From a checkpoint of a small transformer trained on Wikipedia: vocabulary 19763.
Each number is 128 + 32 x the weight over its row's rms, rounded and kept within 0 to 255. Layers, rows and columns count from 0. Numbers have three digits each. The size before them is the row's rms in percent of the matrix's.

# layer 9 MLP down (transposed), 1216x448, rms 0.0413, rows 318-389, columns 0-63
105:070188086116168179139147158170112109082173174125067165119153134126101170096083100171121143112150132171086136097105091083147087138077179206135099143204112165145107071148135147115153107168149130
102:197136158108121118129116136114139051145147158104133092158099088155103108109137177112113175089115156115032130099152134175155183150148104172111130111181173127122148110107132141245107119130132130
106:144221155212108109146151126081103071155106127170105056097113166126084119135087158202182172112113155128145143115111142124177091117079160058192128120106118143089125100108081112124114133121125141
098:124169113167145123147150096075151159123133098140122112144092088134144178122063127119145135153110134158115124091120142082188103151107174143121160127177133169076112098132111123089082144153159154
099:090128130140140025141132202150114139125172172131133064166096130101132212115119107141126157123167110109089086120130134133169098046130164085139129173084086149119152161106133136100126128194142096
094:158128152160141111081153075087077102095144097088139138135181108094138118110133188080109124080157119196135146203125159105086096130112118131175115139149108123090028043167117165131098087098115081
107:129142123126073148070177096128121099107100118138121153160096078137125159083126168119079131137122089059125095105174142130133110112160094149161128142107137064162194106175136090113101122126127118
097:117135120102122131131189093099080124111134103137154129103096157156118168188175132197107121125105127157123215131135126176130154070093119139141113123179188114097174181085136146110120126137128095
096:149091126079162096162123103100121163152108136157091163117184134089175116137145120124133159133123114110156117192138128114140125118128155125077084145119104104168112191117114056116146139157173093
097:212059153150097058163146086123148092095157104174080123170174126053137086110087138112141104112106124102116096113106179083124137154169102107097193109164139116116141090145136135111116111127128143
095:117131143165199106132084142099158106113138146120140119191141087137165128177103168149101124098124117135098110086155115140071112184133159088065091175094116219100144127149142082162133136128099128
098:100098118135117122125101126177093118129124046114175118129127108131122166161128108178123108098159135103174236104122084122109083181112120129114113045097089109126142155123112141205118131105139140
101:180135125095061157194168117126179120122153169091083175132095157144137074153069218129120121120164110206089185119171113096079123126134188158118092102165044115148097204196138077144152130049088068
092:115128128087148173174117178090134057116108114183110104170096161113077138172154090176143104143133108101095140109186179163147124139114157149154126124164140155105182149137110118056113124084164137
099:131137091113071129162135152088088097133141111147127171091092060112102186076143189169106178131148113144099049155102129108109138066135132077114139171132160113123169122156144089091097175066102092
098:148132103110177114127127139146098077125162141100162176116140152151150046157094203139060090112130117078115105118120114158109113091136201073079119080146113136121115141134151062153134106106084092
095:082162120141097129157109171120185182122097172142135179117140093115123126084130097106152178138104070165107113075169112136118143113133127124124149179136167121202183132104068122121115135107136139
102:124155124123155153195117104140115112151079112124023181193120124102177153131080184223170119135130169159122126164086109162159090111112120102097118091119155115107151191113108149168111075125186138
093:140115085170167128121151085139192138149173203112147129117098124143157103147147142130182155113148073144142186167160129114107105174163149142123121173097093149147120164076121122176131116159072084
096:142078082090109042089126158049165115097114145171142101079091134153148167127170098076134128145133129196141127095116117081111100128152146130137121149148136146143135098101147095119120178108118094
107:098080131086130144084141110082149093065172118119161124226144135161149093143150120082178173143116141081118173133126128116107100080112146125083125151119110158057095165145085188162106165111033164
102:115113158141138132111153091159103163125111109143120175178158121138061056097170082107133124076198137169104075200159149127107148117032202124156136141099137118131206155117123115144178139089148094
094:093091111137153122090142201152154105171123124148124108111161176140104121121187073123150119115177082101164167083156108128118130196131122116111136125154148055124114091199180139132176146148066086
090:122116132205131115100129107110095109147132044123168074134161115153146103140124134198115139143140122162128130120172137103195104126110126152116132179084116140135107078108064142130091111123133127
085:095146103137127171071130118165086101110104183123122088128117204109106152195109119133155183112079125103125133114133147123144052111148160120151137089101098123101168156124126157103133101122116148
100:117191182105111148165110181063091149107105139110128150145163084131166101131098155124147121136115149127133173111174108096120160116147182112142125097179058125188200123121109128193154101071146096
096:078113101077127121124107110122137058120141116139179134127125094140164100138086184106123143126075128153092198159093115097141116180124106162121139127120118146126128150066117119109095128107103110
111:069124112217100099148101189094090077114154134099084133082189086121104161143173138131156124164097130017111175128104160191119079163144092082125098105132120115111113132104124154080108119122074158
102:160202189164083087158136104125153172126096123187092115081154107097141160173087079110113170146115066078127182111108172076148113128118153141119136104180207092111128119188134134119122079161112163
090:074137109113134144107139137121200076142150149112130123170138156115132173144197068187140079127102069103125153104140171161139091122130117180120133139120095148086143125106100156160122109173123118
104:125089126130113086157126053134130098075116118162130114116189128137095160125142147119184101128194110152093115112102115133110149137076167157190118122103142139073101083109042154132132154134124150
098:124091127138111136103140138162155146179139123107117144079182099144087127117120124128123148160158084169082183032144122170113099095123167162105200147149156183147171119113137209117124134129189121
102:079138094157150078172187157121167097152082049102095164146101164085174169141142156133099095144147178090158121164149085097131179066097131066104150109169130116099110139133130094139145165147085158
106:075105131120146091144175163154145122138156152109140155067119124098116125127142116090163181121151151095173172110180079139155104174131138158121107121149124118141208104164121149127165173113056110
099:081109110131142144144114176058145128139125142074142106123204191159123169143062114121141128128059124106220153096122063157143148188184157114078102128162086070126142145187093111106149133075197136
091:166126115054153155098144152113078093070127124153151114121162082135101149147123056127089152095100147051146103125148099147137118114111107117128140152129140089167121152130111166138130109088138189
093:138146112117111127203171198133110105089143093118083125108100157140084081112152107136127134137134160145095141154087122199162163105117141126102130117179125130102159136071145090128177132170103127
098:124134141123135144139161156165113114133131070170146143184165097103146093163186144098060099133108172125139162164137112141130097104127117113121124134116138177087150083161168111198133141104178162
098:116118151141086158151161152089133063165074098123143144167160101095132114188089174172171116135134138142132116078164157128108129167225202110121151129081126149112116142119084194171196153148122157
098:105126146170156103116180132131121090124051170143100130118106128080123127155179143099103080068108117120200083116132192170128122146137093171115132104135156166134135199070116147069142132116086181
103:136189123152141138097152161136108085126132116124151082095144114127170102136080147137147081096082121098095114128104086133175107132162074144154091107195085144094144097147086124121143122124111150
097:090162135059116101148101177112151093133141144129149117124152104130129127098124117184134131088192148055136145069131183096162115105058143091170157124170136171150081124163103065054119116135091106
099:098112114168110159101111123135104123148143059160166112099109102180080067126169135117136107108175083139127115101110141132118131106117116137168064157111127121151101147096131134162166154142149094
107:153139127131159186060108107095165077152134173104105174121093184137136178121092126102147103163153075129121156136099082102105146168128094165136160090159108148079097084125132109143159174185113134
104:126107143113102138134130129151126155186132178062100154109138156107169117131127118170150126071151165121070127133100113141108116151138087099086126133080130095125114187119054072140164105133101132
096:107162149125118091171051106135138166103162113089115055122171096166107123126205096134125105089076184122129134071148175164130197123119124133115099118110117177104065145183134134083035165114176055
103:103140183094184121172167117100121148140152134089132158100118155135126190139100123103145123182170107151170109160132120143076164134147149138069110209183115175065168124165138167080088090165149116
102:120108091130185052085147098143074160077146119143104170104177114140108139128147140108053117117124124161110153093106139137157149141131110135167138099127182119087141107159144126170110144077128137
104:155085092178127171103086090094153099140136096113112111050144105142153117125097175094173132161150100106122188073103120200179103104121117145159171142060127146197124149102114121131078071067099062
105:151149145170091087165129111135132104100124142134097129146175098169133122146177123191167116143115002154087122119176114118097107121123140082203136153067137104023101125135088098131166130092151127
103:138093200134091053119124135179164148165133063135196146084137128177189167146123148166105094152134093115164156178172159093103118150137092083127115162102136087181091093144107154137155111099083110
116:110099120127133196117112135160180113083152182088090113077131184111122083091144139147132114095172125156104082157102103142141152190068102167146121161147091091113125059119135165132076140145114161
101:189149134163110074143185173091074111179127086065134106091169144127132080141137126133088086098089204135138130158114138173138127125096138151063173186147150134113112117117107075092086095160074139
094:121139142185106161100108111101138163078149082115065063129126045135129122098079083110106087161131146164095118134179104091122151103145114128119089133160179136147151184112132144167173130180106169
101:099137120100107081133042100143101159162144121122077122093131083164159167088131111127174084160160109150153085056134116096211042145179110100099130153119134092150120168093167116110148138137138111
109:122138137081105141121126112105140132085148143092093072098123140116053168151088073093025116128115064089109177130118096151153132144138137116096126120153095145145171129156110122129132041147146141
097:124179094102119076177142106128187133056146188140093136179132152169049130124146126177108079100104123125128096097107119134118109138124102097139076149139100118131102080146068156108109081140083146
098:139156100119101116150109185167192107129100145112116178147128126118151113161119147129105123108132136170091145088152090088071118188152134125114110075137168152156099130117069120104169104116072148
098:172132132094078146141142145106127117138102105102074120157144158167101150139096134180161085194193124156133163118125134125189204114086130073129167192138155083143134114106108100110126081145125105
098:095172128194162152164196163136090135122110131057128119105131119086181152152106138181138142090189135140100104160153111085205126150148156071084149074103068124129142178145100123174144113137184148
096:111154191114142118107080120129156163081157181138094115099225078145123159111098076105122175115104136138152155134136110152071107144158162162162145119121096143167116179104131173088129124073109117
103:081103120128118143197132118145140043169087170157167091042152098126035153127128103116160145129134183123167090123078151153210137100106157107127109150130094144156154151185179148120139146096137149
092:086131157128148116092109093100149190099079123112053136173108158155141096141110125127124075105148107168100183130180130124138149176169126120101139074166119103128177089158126178134108105171186111
088:112168132141126102118102131112107119122116181092125107158176197138151197065147116142139116188125111094108181157085095143077157119088090130108114134139077087174122085199128136113144128154115103
096:081132150121154147155126047109150131129082123153087156099141058125138115106103119107172172154109120179106137112161111083082103123115135123106128168142108115130125126111148129143140119151106145
103:133107200154125068108136122154107133112146139060143130119134124161128130141191175089095175050081126179129131135065071138133075185148136146150117139131089117170117153120115170149139194071138128
100:089122186129107131138135106182092110117109108139084091144135153120144146103090108132072156150161120110136125107111131175179111052157080157120189113139174124161099061113088095105139162110152103
094:076107127138151156141045141117174119173152078080117115115132096152151067113130145096148100153088158129137170207125135131106115122144112155143117157137079134103070181082112124111122122115130108
096:114186075097151132144104099183107153150110147143143114117141160129158135174075170128121080153153127142078116153125062084073196203108150170143192195074088134158137098153094116148139141126145122
100:149071081118115127162140096139181113132125168148126125145128182158113195084128172125146102092128169131113145183135181111117056138180135137095105099138091133168134174178147151088150180186171104
096:134095101141094139148121155111172118126103135147103130187111121153154110140153106150142112161179158078082134123109159122113129089169183163101130163148082174117108139165117101105113207099115103
106:114084141156141147172078125208135087121121112132096123133133146143086152172111170127168107089135113080139175161135170153090124163133158156124147122120197107093200153124161169127086172186147155
# layer 9 MLP gate, 1216x448, rms 0.0487, rows 319-389, columns 0-63
098:140151111203102095115074132146119121143186158048139124113110125157127166143155097144176121073134150138150131140220103124063111079167117087124103123097140074140148100211117126148085083080126160
101:163108125106123104089083075119112126036122115094164081126145166132095061097106079199153105136102143128143094080091140135144083170120134180134075111119189151080160101097111088130114162189139135
091:152116132170096144141084102109118187128145152110125130116158136143117183143144097094143129163147134173134134102166127131196218149145107068119155099184138160139148120086132108098148090143153112
096:192175146121206139095126147130167074165168168077133175119165085102165177106178119064100098131150120095087114104155209106081118135109139131185147070107120163130159147071101119150090121088087082
099:095110159162135113110183068139136139176178184135131125143161143130113140132133181100116097164043068135169146165120177114171152104185131148105109194137118149095161111060098120122128139138143085
101:096102150156201110152107079183096177114100077104085122178089130147124114150054093112145108121152112184184104158144136158153142149137165109094106129121136114142104141143103105106107155074143169
100:134150048128115152123072088106085075120110136128143103138119081134137104137134131154181120091063160105192142125110159147112086164088127165144127082129135097134136167128130102094094130107153179
098:169175130117114146045149067173078126130189095147171118135183069134138166089118173060105127168143102145105146081121101130162147115109134108106155167118130140124167172125079113086177195090121139
100:188113117169140128133081099108163128120141131141123097146143153124128078072138137101120084105150143075077120136116051146142097124153091145156086147137102128157129100158142107100103147101104141
098:095097131183101099080119196151122103140127097125114201097138079105147129137123147141089132114099162117147127127145139118118123125157118157089126163121075154121115156150095083151178085110119185
094:144144157155160149084117077104151153164169178123098119127146113148174165162168106183128208115149170183133145119152050108132134196154151173162124121156127099150140107122086183132118094063157151
105:165129094093198070158096141139105080105156175172135181159080126126151135183092153068111106179179159105145133138129138215090153099106134130086107126132188124102098086131154121126106141123122163
100:149128159072145177088186118146144101212086116169142138134101173082146142156220110143079170050130143103157075136101082139116109227060101089152131212120060183132116181131143110106157089117104115
099:171187127116165085073101089138122085169120161162131164123147122108107125129168127133176134122076158113129041177130065149121154159125119101085155157121128111116148184122115107115179156074131177
107:133094180174113162113108161113070078138124121119160128126172157170156157153111134091089137146136120142150134078151125147154119176071164135087113129090128127089243138084122174130109082094153098
100:120155089144103085096087127090119158096131108161096119054095121115130148153108135103181069092103084189103139106133124154100108140117115101136185072164075114161108113099132091155126145201123103
104:101124157156111128139137081131154104089194199070120091068198121165146112136163158097104170156151202149148127187159169132125133140123140130174094109157107106179163155104098066132132198099107161
087:125119126190115162129169103164099091113127117130161153112065086137110192152147142106198186094158155115107132153100146141119113119151099091161138083072167139120101118053074106162084142112107155
094:103118133060200135091144083135142081149149122126147164186098098141167157087115147114149139129149160104142154137113077099159169117146142107128118097119115117125081133138108172115114155115143104
108:125133179109127121108165146141093139085155128116108165125112072117131124107152117144176109139137090131200155115095096095117132131064114127143126143099119240133139105067115117131174153156122138
108:177066114146184141157126114134124129121096054113061124143162090149151115074143145133139147137158104147083120159088157162096086118104185130130080131095129065114162139080122173158147122105143108
092:133096073148182163062120130143106155133120153091077103154090165124150127168148212086154107139151089099128140180101139146209108109108125144145093130144120170081131127093101126082136042195093194
104:102156093160200149148133119131154118173137109088128085145126095152182179084141128126130039105187152146129128097163103126119137119065146121119111099134127110104129108098075082142158163118117128
085:102179169103097075161054116093126125208139082159145124130090135131176132111104163089138088151203068146095154072102137183123104135102153136120097147142112112123088138168189101115137162127097133
097:131124155091103148120171170128085100183114096176141106096119116132117097147145119137102097153134142147149091111090166116112106131163183073141057183088121168145176143161164130119110131130098072
097:159119096102090071061157149145162090173202067138141124152120118179142115151117088170127177131124110120110138134170176187127112173078153107101144147218079104120163115068152103090193145153119135
103:150119071159108125135115105105123074144066126117067113111143109144100132098142132122091082047078142139124150146096189165185122135115180141154032118122167150121106080112156121147194122129090105
100:124091141110148076182146115127089103165124169165098152153119142153071169105155093142124205113137150146103080146105122107095106179166139134168142116169109129110129165185104134083120146120137096
094:097134110126106079159076160109089172140156105076149078139123136163117118092146076126148080140131113122123100097137150136075138109107075155162127172130147124173115094098157110155200100134124127
101:117143143119133119103193043109085109122094134146140140153121104122109154146102136190133174124143135179149164155145153101089131162090101092127088141112108120121060132060148174083124097146075162
150:129176120123135128170110106121100124096113148112133081162093157086173151138144166096096096082101143138176115172137115078193133116076154097132056138107108082066083149137137069088115126105078113
094:106140110075113129182120082109074085073134176147113030162164103130119140084083169138134112145105102091120213090136207154092060158174177118163035164085171120143127078124177132129099127091087116
103:149138190139136160126161141140148109107120103169106134077118133034176118112062147143107073147168128117127139175124062122109094172107151131157144099097086159100106122084135112168105068103113143
100:103116110097130132117067144121118126122096145133101123179195086106137145106126204114141136120081170147164145101119158113171087141141063142094159112110110101144146147131118065139113160146117150
091:136173108110098137127118091114101083128048142192161148077158101140098087135164055098145129155152142107033080117096146069170122110072152164111154121131127103115121113129110098167157095128099106
095:131090103144095083146130132124120104080123153090051101102105099143079151157164100146161177097137155119171202123115083106132127127177157112122100195102089108129113093147120146129134149078091131
097:130145214161109135152177144135157130152119149067103174124193126133132156099157107095114175127179143105170162129102148129145114103091109121120113149047134140146170138143092146167103135106146149
095:163102178114074151187160165111111128180122140142125070139145131184147148129119129100138113136143124092100138109118113115109095129120179129148208125099085161144105131125156130203170220154157136
096:109142088135108164135105119116120132107145220105079088169125157131167131090175167074126155078128155127101189109081111125210172069139142141128191154115115118145123155128110106103117119141061123
100:110108103131056096149132167178124189069046112123131183175111144190121145176097149107096121150107159118107131168104127089136187143058154086149149098152169136104152154106163109132146125158155075
093:136146087152170121179144103143146113128098170080107120115101126128126114114192112114158157195123128121098149068086075146097169152126128100118108163154105160149147183060137164201154151101160180
096:110134180044144086144130124154155106103152157115091144116141189105186169148114174083068128130114087133143120136106102153077142124133121162075125083176154149136103110123171102124098129137078191
112:157136141127130164155176093092117123054113082061129183071151071136128147073182113165114121142114147159168127119174122145097125121158086079138083115139127181076176154115096171111110115093165087
102:159110073155159176193192105124120109125097115125072186112144153131130140146110098133145115158085119131194081109135110089185082077133098182125121069139193113156118140097146215192104185068157104
106:111101143165133131070127118138136117138087149154096141125143139126126103125131104166137108088178170174123139138037125164186150131122036118192161082068062113127116154162086166062141146133188100
105:165134132143170170124193109156119140077120095023152155136149082162163130149129155117094172127138141122111128123185131186149139084180141095157171081134118100134120165163161128107109116106132196
092:159115197141131108098154134081115102099125182162105151132109093171086113170155120100152149081152091136149129114164118035117035148186128111150109135139097096152115138136162049050124111130094175
103:118107152083099155170108107180157109125146127156117089108137135181194138165099090147124172145145148142128107146162142203101093138085121113081123136091195148164137067072115045133119119119130100
101:133127159114117121134114117135077107142149110151099105101182091127146119137144149094205109061132139074190110097164083132128129114131150107160090111169125168030158118127113112149184118118099103
100:113160210193140188116144179162074086076143173141143181114168137078092153150191110107165153162137175145095178091126123113141112085138027164073122134118134101115155088099132153149150156122157071
108:158127086087174135075121118146102154102171122137123069109156084161099116168140119049133088127145158140115174115093204106144083141118122122127093064158172103117088176140128165180175116121140153
105:147170113093155112160135166125054124117114089107206126050103112076137186133141119186116124225220191154156139130068162128132150116130095159141107084143134148122215097132141105081148121152129133
095:097171104138141189096086110082175100167157170122127202112136071130138114153132178179172081146062086094146129139119077188141095106092154140167139099149079097155176118110101058163103124076128087
102:199132061142148141075146126062170107073145158108129110106152078123107092114128170196136094144105160095097100128104122121136083180092062147148146166151088082087208136112150128077128151133121177
110:125049129139124100141110143110095153165078089079073118121135135122147102133146184171165136166082111113138129141055189120118168112122096145144089121076102082097092097095129134116145127169122105
099:163139150155106122147099118139111108108141142152135136116152174145132094155120135074098146102079095147105169157094127098194201174120107198108133103143154207153129119156130181074162067068120136
099:132166129123116153124118052151083083179137110178100104116108165132127136174172098084089163132130103104149101208147132167078119053116113082111138127161135178117145138134148102161065157098138180
106:161074133185121097124193097166122106129145176108068142174175099113145125131111152155103192121153157076120146204126158098152139102149131158110143082124130145122133087071175174113127130086151102
092:161115162072072093079144101141163128151099087164142142136123145121177078137178117108135140166163178043088065103151094146080133131124104152127154117117139171093130139098143106154098137195101130
100:182168091160161148120161086056089121156115140109137111113111074111125134172170175143147160111083145123118078098019080101163157193124100128109159137169114121118141082120057176121089158094177118
104:163139110180117166124104164092127131111158137124162134136181108107114130095089104100109113078117167157150134126106140065186122162183150130114145075086142153128079116140081122139154138100117155
099:119095119114116077077052131160123073123068083129142148118148094130160133141153133096154136134137126140148132136172170102135171146124090066100107140114062152173147108147125072123102101170092139
099:151172120093162184120102134154137101170134173142068136107135166179159115138152148136165133185158146119200118092150144158161065111144152166130079097124172168152158169111157115128051119092173136
098:153074111166123093146085147189070123145113055140096165129146048129143130110140129117060184095133138178090129150094099087096118141129100087145131092142146117132133102152150129153086129136149168
099:140157136129147088117108105131157141142136182136104136060160132161126103127080143118146165140159114130100117117166112115125156143130113155127116137052114085115151108127143131181100149126160082
097:131185147202146115060156063142046059148153139147099110092137128194151089158147053074145151118162168159215119140131097133163138153179140130098154131172115142207146104136134100104117163136150140
093:056128111117131142126100130162112136171132086134128166138090064158151081082131193183174102122154114122150150191133097167192122144117072192147102169168062138128086110079120109056105105145137120
100:114103135124076127113134146121152094085098140105136087113102124196105126151068106104063099132176137081115144138146168184099142114103090099081095082111130121168137084113096149110100101094104119
097:145070129094086089120142074130145080166148107146156205066145089144168143091150143107104136155102095086142208091126115104156159107141141183132101101093176095149133122159131124119153090105058169
095:144148189088137163159079094129124107098092122175112119128094097106116112156131130125097118163113176093144092144115171165077137174081163095196183135113137179152117143094144095114165147117135147
109:127126163105121141172138152137099150070146085139107148140142073128147167126141120139071127122147143141111188094129102138171086203099124111093101118155168093110078163145104110090147143120156152
# layer 9 MLP up, 1216x448, rms 0.0489, rows 319-389, columns 0-63
097:158115120109118084151102113111180134073136171114162146134106091162196121034110149110134130107100093140134133147208113186139150170100196088114115114156074158103090114169172168152130147113103111
108:164150133173136146086145086104113139116061119112118107104113128099059113111128156166131166156142146067180130115091148177125134187099150136140069072113131123099130134160114110172110131089162221
098:091167123159128141133100154128113141139133157117171082116151152104137161163145176090124157135113164169119168094126181164116148171118111114126133100149180133132146139105141161159103133161121122
098:092118177130148164139120167094125076121119122157120147111188162162132184096083081181207108126132141081087134133154166138133206130130110114106172121148117149075138181079115166123136168168184154
097:115123102100172152159107153130156123148097089113064089061170203148108128127102154090135107133151128081126140117107176128166158048146156076072134166195166183125126087165154102157109117140134086
108:100124117098215128121099163123063144156084152090162116113133129131117123135113126164184075105078153119121081155125116131155139139134148135154205153132124071159151084136111145112179177114129161
103:117194102094142190124133106202102111173115082135144085147148137152124152114120077126062137126160138167120087145130081140165104114104123107196038133148120144142108117122117132185128160145103126
099:118137126161136116111112096083112140138153091128166136208107118097074080132170111120188098089196115065121102147141105141171084184103129098126123136090085164149129142083091085135158130111084111
096:163099112104180175178077104095114149115112126104152137165099153133109156153103150131155179083112146180145122067082081087142099148130123089115118170109130076115156113145138117102083116158067111
095:105093142155119115125145150124106158120163093145107114080151166189139180059176110128211094158139158150139089150145111157134126042139082135140199156161155145177131116119129148167091153095160047
100:133170092101128119165127104156147134142197045198084160135157069143138125108113128110150147131112117091136176169104151112135142122114163117166125140082123182149193130132125149143107155117154121
102:106106160132111198207133124158127145137150133147152125087105076181150066152113164110152123089133123162071095164200099104152160117159170068141124084128187204132145127093131064114132153166070100
095:150141150157154192103143105119151082104218206090101139144117152152152155101151134127096102133145108158090168141132166082112204056093111107210165168121179160161129085146089105093125140098085108
094:122126176151109140116190156075129112098147114098119108197123103144179136115121124079121088087123126143115101131115152161184108120153146108148113132122153141098086135046156153144148156210119158
101:101136103130141115147158160122144140098110078080092144133111123078099090125126107189134211124129174112123109117078119102128094143106155082143103150092098189159159107138167144127134120104203107
092:188098086150148120143100147128124119133114118175161099093177175087084114140184128114116123148143141110146094136072142127159124147134157191128149158085142125078107101131145097145142140120167082
105:110127188077150099069152180156090112167026109164165127139140145118115124164161106179164134171129165130127131131078134141096127099111118150113099116206134136140179124104177145119128102117153104
090:056122111087110103134141171126097135161198101154179127122141165139109137082144089189140113203150137153140179128173132166169164095086104174047110146110128127137161151122134121082066142111171137
093:109140107134185155106147092152052102144112109114081100128154134135101060117191149105108107070104175114191070160170156128174090048163175097173125127124143146149175098116122155103081118119123158
105:087154117157115154154163143152130112135039115153110074132120083140139140143118114097170166114130125122079127146134148169094153158116084156122198185138072118127154135152100122163167180132093141
106:184171133117127162087126117123134135105029117149087103112137134124151062148193125179150128123128154130161137142093144129114134050067126131135152110111106178076185138183105121139118016160171119
090:213150119163113039140097171164096118074140117138108149145121065124120039104163188205130093120159144147173103140098119101160119094147137173129156106109150151090119153026111155131119135162214103
102:157177147140117158146117140180105147094084108162160105135155120102135113172135142125104108084136130148097132130163128120184157088130123147093127083182187171132105104108159136148126130114093110
086:154077148134133095149126103127240141093126117161125147121139017150150133078119146133165117171162141123179114143112145086121213221142106122130117154199161127109099071107109128177087150131131151
095:133102115134151139097105137030133113118142165172114075104118078176144157112111156129123128116105109063116150197096095157110172104126110119117143102123114104117145112109097166096106138138122138
095:127097117125154143165113153136143112120152098162107137141139055074105109099100146125134099202211157074133148132172129105094163135154089127123142166142091157087122137138112124146082136057174135
109:125146103145152119119166144173146101117159085179172096110144153097118129193109084152095161163111071073138097171117121147085066086126076151167099129110151152124132143102127120119141116160102124
099:145199109106093159144126113141095163152175071133149160185126175140103114142071115103076166129139162117142194110128159111109179093119152099098083103178123079098100163182155120100084096137115092
092:165120150149123115146119130136104147111112113126114104080149112148171113131078167038124163130132199161120136119093100081130164139140076111137138149118090136154117138147158102149157141084134150
096:121148060181115075112145096068114136086115135095178131071107088159147188138123133145171149107126118143195153076141109123107060116085134138074094115073132071167083115189083149122132108179049078
106:116133151093096122185149098181143138067112160154112146108124098149138146131108120086090198061140159160161143195154145082155091167183109134066065062111116083058100148103117125145120119102105175
100:115208118132072128120170123124101061101191207148052094112169080150100144118159093068039153151150076103115096176131141101187129065094154125138062188122122112182130144081122154184085158129128106
103:108124199176148131116140141130140122118093157125118082049145115074098130189166096088067107124143083134168109106163120187107117153097128118140060141109063141155150134090193092087131140124123182
099:101139139188109129126102145140120148129137070116137135117162135171089161145090130082051100100167153122111147097124150142130143149130104150132132131126121156179104095124146172141114136151040112
090:178153163103150102165144109153090137145200135082136107105111166148134131163140096128156179132146161123125115131130084154081178197202157148112123073093164194164088187041133092143155123072104114
097:177159108156145130112095136135114144139115136107135121083092145146095135162129158087061121139140184130118107086097107190153167158164119100107115147127139159163190120177190124169116167161141140
095:135156097143088092127130157147104140192081153157179128127135148138132130103124134175165108165117117127124114092087107144125155162138172132113158098152101127159115139147127114123172117138088094
101:169112140153169148080124105179153145090100070074127174118146097132121094108153139158093147165121152116108122179154137152097133173129084168093110139142151142121124177171167082102142067158121129
098:131111183146115159112137117120102116121173148155159119105139090205101137116127115133121057137193122140112162147161091104109184083115173087116160133101146142113101091136104133144159115140129160
100:142117096136143105136161172092061090140051147101154088178062172129159165160132102138156125124099102177142158125120208123204019104132058092140133123170113106133104112121123125128108077118123136
100:123150082137145156113143169107131082081104116142121100131182146151086070129132115091116121119105137185102131122124096127151161150079123076124127139141121154142070175099092066132128148178119139
108:116144166096078107130102135144130132146102146172096147137104094140152077170054121106116068155112073178089167093160110108092116134174171161146144114144126153110089152144152123126097118160130134
104:073169168107132187201150035093066101147193149119138135146115139137165188046109145124144145173120084101139120114124155135070118172113116130095158131059176118124152167099108119058167153143137102
102:136158156107101128167103123107164128127123149088120156102157118118154063142163120144149165098120138121116108136105182160142177119134120103100121087158125069132179118112163109184161143131153153
095:129156164124108100109133131106153138149093102080101137139151148132202109118111128111116100102147131146101116162106105158178077075122078096125104131127117055133163153121109118146108116146103135
105:091130116140125174156147109161070158106121195101154103203174128160119111070175169122146148100133170096137080044117144114065087151095107122114153163136128128185145140129171125160090174119137133
104:143085046078158089099107154120136094111142054081116178066172150124144068127099110094074127117140142143106171123144110168140187123145158102133166067166168100167160121213110193204093168133188143
107:057166124127143137128127106115134077099139133139180192206125077108153116141108127059133172102079114131174215138089095095124171122073168117126162136103158061108136069189150143158136126184109132
102:136134131124092118185105136148144093134042062107116123095186135110124102170152080102168151093130119127105167136131142181127139132124110103150123169077122173097135071161120162080113157163118206
102:134090118176191109173141106165178167195150106125204163183192125080161230142097123130051205087121186223188096183149132095100104160113147125125161108125113120146145161093188154121141140092124176
110:134137155165130201139128145124114107086110140172142142121138191129095146196143135136123137037151112181103108109143126151168125156026172138107089134114081137109123050125169142115066130112150211
100:139139112141131200086099096204109161170195112124104161132120167135142139152148131104179126151155172123124091109107085135123150152134110143116157180124140188138173088125127044102148088150072190
097:127109155085097088120126129087150116106132094118090086133128123117182113086094163128082187184172120148175130072178191085170089145152193154106112133097131104107119102156119139130089145148095130
100:149088116162174139176143176138099153099143067108094137148122149121141163130073162108108148131104160142104165117185175102121139098134116116140099116127084144095104123125108137141110123107120075
106:118099149134184107130179152072150130061136171120122112085164120178128110068118103087128129094181110079119150160090156132141149090099081064088106157142122119110139122124048114146124098091154108
096:106148104065130114157139099110136182085111154124085134140090114110136110141096133092159119138093162138129137148064163131111049099069177176120136192175145116155117122161122102199142149138075117
100:096157197151101138096095109074113128140139124135137123099093112160163115071055134156098112113140120170127102117154127091149099142098197149120202193147091165135104135165211125163112141069145127
102:182131152117098129092188122115155132055134121122195106101131110144103135148109052138139111173070112101150147058090127061150097090159143117146169148093112170151121162141137117084115072117135135
095:142192113125149129111066128108101218094173192177142144115131099150114176075127153115143104118135112105082101068156202184116110108173153125140186177104180127152116109109057129120144142107109119
099:113096119138097105117107113148159111156103100083114112134179143166129071142133141114191159076157111127173073194133170194172129127169141130086121097101103092079131109132151162128113127147150129
102:092131133159134093172152122105210135151157168145115092095117158091144117150078109093175190107147147093123126156075133103177140112097118132107171141122164121150171155070109095106155199099117141
099:130103181139137072127103126131159080127138127078094155105131177095154064115118135127123126091131143160139063173053078090142141127110115176167139067115118080050199136118150149162098141134120144
107:159129126055176115098117125179130152154130192090083133165069156128141107124123143090143138113128116135146121114112159158134087108155069146138070101150124143157119125131113136085117092132132145
100:144166092074137131086152154142070189111084058151075158165115108106177113104123080123070101131134129122122136152104116139172133123143138093178148116120032146105121095143057131103137111146107121
102:115122117196176063092116097125172123118148087162144092139133171128147154107095193091061108124149124117140127133056113158116118208100122157113114097143079112124129080116209139077128206131140147
102:150124152179119146107145152122113122093128123118113142135138157078133115104110095104107099082096162122089190215130154148103163111144193157153139071054098116161105077110163142104175137141078078
094:131135136123104120063089099156162160115140167160090103144135155108148159128086094147090160149136125103080135105140084123182142049148149111084106151113050149127162151218074164164116134104149196
100:162129120190093130109079142170061136114177123113159117193182167169096136099119154114164151173128181126168132114148152182097132135191104077146059140163138147125099128177151064127154159177106147
096:154124117171079102109163139153136153065130110110133104144211086177111058110115153136118121198151151172166092108120184150116128116119111151104087118151132110131146136121132124187087134120081134
094:189109167215111145108086178064120117076147178089096086111148157156144161100130171061129115106107147097161138111088123095137124072163117128096142125177122112129166096142050140164152144107103104
106:067100135081147206139189111157145160105064073127094149108120114071121114137120091160170129167110097154091077166094150101125054099130122095079107106127136101132129148114119124138122183165107168